{"n_layer": 9, "head_dim": 32, "rope_fraction": 1.0}
Each number is 500 + 50 x the weight over its row's rms, rounded and kept within 0 to 999. Layers, rows and columns count from 0. Numbers have three digits each. The size before them is the row's rms in percent of the matrix's.

# layer 5 attention value, 256x512, rms 0.087, rows 153-184, columns 64-95
088:530485577519511539438502568555414445450524539538472530442545499521569381633409557522535495550548
087:513579443472444517569459479399502490455493550587429510505470438462415478444527486527523530573471
088:589431488475525544360536525493441487489487433553478513397532512399485571462537434483579462513530
079:427503558476546544508520511331408540521481469455455531494468483486546517473482526562430488472540
083:509481457481490579423527438534474574539442546484527499474506523517559518539583595484501587472557
086:563570521467511558548565511491525465411545471517490434451499608532501484580492525486546558456521
085:516435531403531546461460483535509460527526477481448538568463564467427485426416425552478543527472
101:559540509520492495489494458509464537534486454467463591532445476519427513484558581538467501478518
101:464497411498484459515470425517490429476511457557439526570401516436567457604474517519509557492467
099:444541470611489519430552470444472453604497508465553475554547589527546494495489520500465383519510
097:474519434532549532513467444502511433577485526514520555439529533500515426502481505524446600584492
103:550501463407533516448501487560483535494495498487447451485590468442519524467418573420441522543349
097:516518593500574555526455540426530587539466495505483520482586473540510535486527544560533455549563
101:489521423451519485530504442486529484523450544539509559508456521567420486601498530609466568429538
100:525457456453569448492423579459469502458519475424566579406472585487423529494533418486496433538516
096:523511490403523487437555468515552513527494422516547546457536482451581509548450504498475524500527
106:460475493445530470525570523566490467517532510496549515534493445525541511451466383456506485478451
104:466488562492489501526463436524461577504576503529462528509596489501494571529539494470456501475488
096:535434439532392556447529446514557462470487492534539614466529512518499520529560598495516474534496
099:466500535472521513519461540575485527494464505518447483486534463451550498513480487527456525465487
097:454528479471565568419520525482467497567476535476514487448466444472513537573583376496476465557598
106:548536584542454555534447512409521546480482599454416530418489510564508486466430552518506511522487
101:532553444434556434570524545533515574450624479560583471515577552553449507530498445477543497441424
102:485556445641491490562525543498434464404421510491451563550431439461501510546476478473479556522523
102:566471546443520386430553448500353560371582528499428467457618427557497497621436466582436441542428
100:529623488574479549502489552457566448393516567546532448516555509417463480477495467479537436485444
100:407551515463464387566522490392500518493563514452434462526483536530550455489576577491500558434568
095:479555421566506507601492536479535514444467526537531520552462464522456506548571528480570515450475
110:414532573625475573545542498396435475477444399495464506499624561516546403480481530442566448481538
102:536453429426553444526476521465536466541596467518509561450486533467582466487528537517511567467536
097:536527529517459497555505424503464468535510501432577409554475594452453445484455451475596470479419
107:420490478449434458467498537533534508470463472458580523535537495459522542493434579454464544488553
# layer 5 attention output (transposed), 512x512, rms 0.0797, rows 281-287,313-344,352-376, columns 64-95
092:432484402455526449513449542485653452533511486414504475466551521573473418485562501506477455461446
089:494486502445505507404453540499465415503401583475549518527439547441483556459595524513457541535528
095:423549450480460532584506522506605457528508470451542563544536501563535414550488522514455468518424
086:531483559443483546484478427513573444459499495502496463423427534502495504530512516476515521524477
092:493438496560544507486442439510601514476417561448480506494486507550513558514489478562549471446589
088:486455463520528475512447487565434532565546481494403436479533463449550626504482461533505416561456
091:362537457448397416477493543560540468526465426489443476507517471574519447504587532515458472499519
091:619373543544413475519532379451425490515501448539487529528502498509527573456430442511496573575558
094:498414504487528440542550515439470530495528469450446428540562516603484438514451498548483519440567
096:600494543571555480414501459523440447488499575470516478506513467441456496501573461489518548456529
094:504458473519509516529607532555469542579472514412510501537550454466480518453413408448512604505419
093:434500596470558424532435606522535446425539482522533493437545571540463510409518491488558462478434
098:453369569493436462547440417583565472541465563531579511477428498609448474524475530468480576430537
093:479474510563385545521523501545464530522565478564533515537503434489424488538473542424487527501505
102:473502469553478421630426497492511541500565429480579483381463478505478495407507426490463459488504
099:470472459550491522535522448432587510495574517464534490509513452544482415464555494507484463474651
099:367490475557514537617497497436506441495520361464467494497493556419592416468396494450494484554451
094:395513461488499578465483488476543494429554368554430548432465452508380471465427494508422496462432
098:431552421481491496483457467426547455475437449495515485510507375521628495506516491480386551513482
096:570509563456448456530585468441537516562512527470509546482464378448495421502508477431481459506488
103:523455418402554545470455529478527513525437540511451578576550521525421480515494505531576536489461
095:497404546486504611466567521502551394561443448477546467563485503470512544528425396491534423571546
099:587450461473575451427475436479517460541586542420499620509430404517535510508536491463467517618495
101:432482466466507493515519485489472448433477501525493565527522478515474452510507489500529468516535
101:509460420477462545552520420554463497402549572615548418480629510517464546486531595418574545515572
096:534423493527373526512509435512562505477477478605526553559564557457493465486554582458502492524424
096:525529421509524448476457503526441480582553513450439484510501567492487537399540534504393527548535
096:535522497406480532574477446474469451492517521486460440462541497598445432502598507557514521505449
104:528518555548527513577416472532537487556481567589462502412494431450468568567562603454486492500536
097:476532539505564477552442491507544552526459431451548574481501526560352467578507491553394670460490
099:572561447486505497527504542446400500414445586474471447442432523548455494576539479526557519442579
095:536533551474495473451578442439469589495489568409495447556541546559422597430493487570476504568398
098:541598387549491502422513546496514409423391454525521558522457550474539516500497536519533470460553
095:444495419489475470447555488490523523390448482565443607401479454484484503509499472564472503432561
100:444592478581554538425496535487499520522353539592592507456493525566472473499577600469525505542526
097:484448576510466520505531400450551469496456528564506467452467445470561532453465443556398552421540
105:526507444499552536501463433455526475593520465568548538473545492500529434506571512523563550505594
096:502536526454509505558476503504522512604498397605454511517524567464423488465447494570554479491485
105:464483483561544447466474466582569556491479469487500501510495556500425427495542481461467489585587
096:414512491503466527405552426539516441493431567397469497576575473478498424434432397438442498484388
095:488566493451474392543470501494440473429484404556479449551478547526474425441497477503556427567471
097:562452544423552411406494515529483522443507480585534549449565415540426521576559498474497525493541
097:512595506493423455495438536471426427540494622572493528561430502539573504503474535534526521487489
109:468558560590498439537444530517488570521497459549520501483499478604441538545465428574570476504595
097:441396474504534490566514516576499504450583409557503528543521539506515469492497498393474637483566
098:470476635586424530494565530484474514485529491442556469469485510513527553492493554476455538538493
094:464449531557482469493537481537461494432472508542474488529440458501550557464489528519518559478508
092:474478473550530545464433573484463569503437529560491383473475522475601553501472548533451434406475
100:496465592566504577439526592541517560603470559525465410481563463531513490530570583474534458551485
097:497477423498489486514552484586543449565473488428439500502497507560539399580409505474486531502543
090:401515578512540497513545569482524489596528548419439459563532460570500564542481530620454551416584
099:465364541534478479475536529458540463430470440455586510522428536542475514486554440572553408464494
101:528439579492488496622521477507484517435497395517563500562506456494522462466482685488564512481492
095:483497435442498516524538521572490444434555451498507481514504479483524567481482390486467553498494
098:533475517459411542564584477500475514477483575460446452512567430535569619456549529517516500586494
097:399533485455512511511481551535527512493469421499496475520531437484531360476479447521500544490486
095:385602506491511571552560526551516496543422503547482518503489487507541457427556511414561558354474
097:502466561463480473438438443463368546616523449330487436524451548464537552494542475526580520501439
096:469609547475577530526465541555452427632528498514478555510507554500508467468384533387492536457471
091:454530568474430561466589537485523494463523388397457571409486503485540548464466373528421514461575
105:476530351516528472471543522462403572499518562474602541580467508488427441454475488414512499568460
093:525430531448502496427519519424581519568428593419476421577509559497426432492501475526468476522364
095:415603514517573490538455564574454540441489550454516532429486510545504425390499530484447457477545
097:568504517451518560519542303538491440551503516528524407442443521495502542520558506534528471492477
# layer 5 attention query, 512x512, rms 0.0716, rows 320-383, columns 64-95
075:455467531581523506511566497554320455447551503475452477501543538481518488509580544538512528483495
073:426490542483511476480559583474511498494445455495574487464446473475548538492525564471469544500343
078:434493524549519489495576524505500541501509487501561463535530522413521500541521590428469517521507
089:505507584521518520466502444540454462467554510539533476558504597518506493445472426602571407522536
095:508598509492627481464522502539442519462416447533525486489556490472447517465452653433447539500478
094:556544500500488433557515559444456556404437439568459472501551594452407555557509536465557549567444
100:446551543518589512648572624445535402496454476456474477483486561521468495568478482524559514471466
094:502505438460489483492476643599523567479440493522530524514451491492459559413449493445514531528555
108:443528490597449451416442532543632498518514380539519463461554486527470459507505470432413496491542
092:466557569529541550525603492479470524428446529489493556516540392514503403534465625589621491546525
100:413567443529491551394506528525517514468351479545497423512509612492402515468567548516491587462482
099:466475528640447386537557471485488456504439422499533465545546500492494481520508496549525579450422
102:501565522540462513453577467463429652393409497527434480449522606465453527463522539460479502638495
099:487511541493537510532377535447403521447532496556525534531421520498545453488451695490444501520587
103:443490409524543422532479530472398480408439539582455500511600587467510529452496566584444457581516
100:552452500419451512443547438487562439416606452524416545393536545512562422521470543506529472611487
076:499524520474436506453520531518523515474429479420518476513551520570484444564462537432518516482458
075:533467448441461502488532464447544530462534466507494532541418480379494593513474546470454500541387
083:465476493503446531565436545439524504497499508570534421431419591454539540451409514491529544455492
091:505541480491501533531557525541536552552488500498517460435518547519498471543564531427511480573598
092:503436483593494476505463390520545545520489437535534569518574480503489586500464606471442572479449
096:521484517528446457457454475457484508469490471539564418480429457566477458549461466495459463453538
106:574501473470486507500475496477489504483533438487490465491473577506473585454437571473594487535466
099:462509443523423473460481410477465447518488617459444553413537553418496457529461462453417422501554
095:505484528529480559429441576518551439512548535465462467447483399552508530442480453510395525454535
094:478550453474545503525489517455429517580559609534543455478506450468508559564519492489411491617447
099:491456504560428495486560461533479528447540422558380482535556549493448429412514545515459542482483
102:419526585512557493452560503456546514461467491487426553550573430509482530426565512540480477514480
096:545459493512416480539530624566557393418473411515408503363477525498475544567449525536517501471400
103:566523493487529529500533487490581503520404515511554509384463508427583454489521449448400511508533
098:466445470539550497489622583621552484517476593500541485564598473452445529526556471588468455366492
101:459479534416519500525546475488504440519453459503615523520593500438485464444482552503571506466527
087:476449478486447497558532409500490444483583460489495586524601487488484414479567598382524491456579
084:510479560548544517504534541510514476463599468513526520512535578474474533531539525450464515560514
087:548483567490518495551558572639525486541532433529399525590496527380484433563440472359503583536447
088:445529551450505559535485457534494479459546531452417427530540452412539427469471396555532367502577
074:545484502578487407441455438521516436522503409506497537549468470546520577530488534436444563533529
083:507481449472477458555542551410535586456510454508434494511565543501500500515485575579415578343453
085:483484503573503563575470523487590524487487526530487426538574452530499416555497491478542497462530
086:498483418562557499556579499461454454484381526381517558550501597482461517500499471565463513450466
095:592556506415566477530447402552477488485526407537559471503525518470532508541511452444459481601515
101:501430570496550537396485557464487531569462551518571469502482508513523559572500539468539503552457
101:444524509598464507558517459483537508510453554467453501572543557536502557498490598496530559404519
106:512493463602470410480430521446507501543531527465496544553497491497498496509466551488493618515479
107:494593486462413425383531514476466489500532558522499534479482557479431590370553495475572517528492
108:490459583467574577465469419458431491407446579565479499482407493473531475534479557453551533457549
111:497507488517521504528489454507441603469387432469534627491475417466570576562531423501530486501508
109:529531551447427465415457492520556601466511473506422471515490481537505542561464538478527510508547
121:548454550567519487482494525558567470510526498531544574600500558481458550526463523440461585529451
089:447529453450490494480492541500473549496427456438581505522486552538496518521458471590477465490554
078:509416472539478501451470495427548583489513565478572437491563514533506558482453550563477606482448
086:611410551489498493528500531508478535577537510509533511502586471463524405530485561406455455502556
076:529566487496484556434445500512536497520508415461506418510568441404521552487515515555399543452535
079:540532474533533492479493539602488575484537404585570488552505548497515518572484539541564365528449
081:531478462551491526412531559505485486439497418498491520488530560479552542474545563538447588503460
089:536526499453561584514487441493482420468615575524544464509501542509576370467443419440531399496464
105:524501567497570526660541572546486463506460466458481441548523477476498558451551403580538460509478
103:577546473492438529487604381374549425449504452441460540445502506517463533443519537486493451573467
088:495493523480506505484452477493486548515513466553508479481475432491549548477554508449469578485452
109:512413517469549436506454476499586452492470568507512413525496564424536572569501502513443516456449
101:528426447540501486575508500535516348459514526470501507455523552464512503615577537482607562491479
100:418543494462586520516385496517533473437459569491577528442520458537496536475468545557332500420502
106:533473512572481527534633442550475526465440513528526490541525544379521444568453506465558470492572
107:522481528440517533568439392425470477526538521567528497517512452561459453379386558465448647515602
# layer 5 attention key, 256x512, rms 0.0737, rows 160-191, columns 64-95
064:489376373503494537488478530501593463595429541535469413577576559521411468519486587456494553455490
064:443551529499520416624493486542553507383538559471476430381511626436465518481490494500461480531400
072:449493503608521444513468523393465501439511514454475568429508426390493529448469521442441549480389
080:603563540437507540543531502508504495549564554473370447586566426538520459440513548552495594443519
085:449474482420472555456474502535524481501526505445559504513453574558542431523473543478534457427603
099:432499433376559485583547453470492500446467513511457510528457540554513490509543508507528463523532
101:466420551552492498474588501480379516464502469591521523492507555549480425469498507553483466460477
098:497506493587512512471428613365482524431509426543551517488516642426550461490607585479587470532555
102:524487438479476459602532434510515451481466538462478486452433503472530501547516442474479539372481
097:526467466580512481389397524402497503586555499398517458480459511591514515420553499515489570554489
099:463565535498553469460545495497499476564548489463618541479508599505493503466537457501548444530415
096:529502565463576664569483452521525501525526526526522502396454425565468512530458509512514468525573
100:497498550517555553497497565473476445552629594563534406527538594499509491536542438486493492449543
106:475523492561474585536488519430500492487459490462464459515544464523529477472461557526523435555492
103:468510576520391547485517621555500470511532564442504476419464528533539463512608448458560503533545
099:453509415525448469494577496476520456572514576515516491576400463446410520506489571477548505515499
076:557492574489541474559533458439496462433585482413469444523472530407526464485480480498504493473414
072:506495444613484453508495547501400512429550511472565551530560553522517489546500479374480448549461
081:509530430509420550510433481489396564481520509487560551505507456518539517539513451463470482653542
094:425506538428518416489501555496514486543527478487524410541472510477480484461575487552540491449533
105:556507484550484570452456469534451519509452422472550509483485534547564427551482531467490469516495
092:477617462533519456524559580504433521528526500542477547520500446484502585514570547482483541516450
096:546559530476483579611567461539579560498498561484447470479483541541504607474474495515419461525445
099:482509506500624477524571455475457556526525489537508496551582540519520468423542600475430574522451
097:487565551595509560596538433475493515553492499475527563457473490477440532550501460543512451521413
099:560517521537484526521504550601489509463438472574469481538483428451519466466581555412485465519383
098:503546483543447466530451534508536472574561528469444505470386434494527596530554420518518534535563
099:462439469502452484551440480574477549430463541472422475471475471466591512576523624538481508474523
102:466482495521489430460486416573447445592543517454517562558549441480524418549458441488431513627555
099:481430464512529505480396467563485539496499482436558593531522555475494548560467446504562501490463
096:596500520518524498522370486542553508499512524518495501432498535486407505533530458569524600550532
108:444499491506405541521444446434453531533546580454413430478519462526402495550533527472420543466509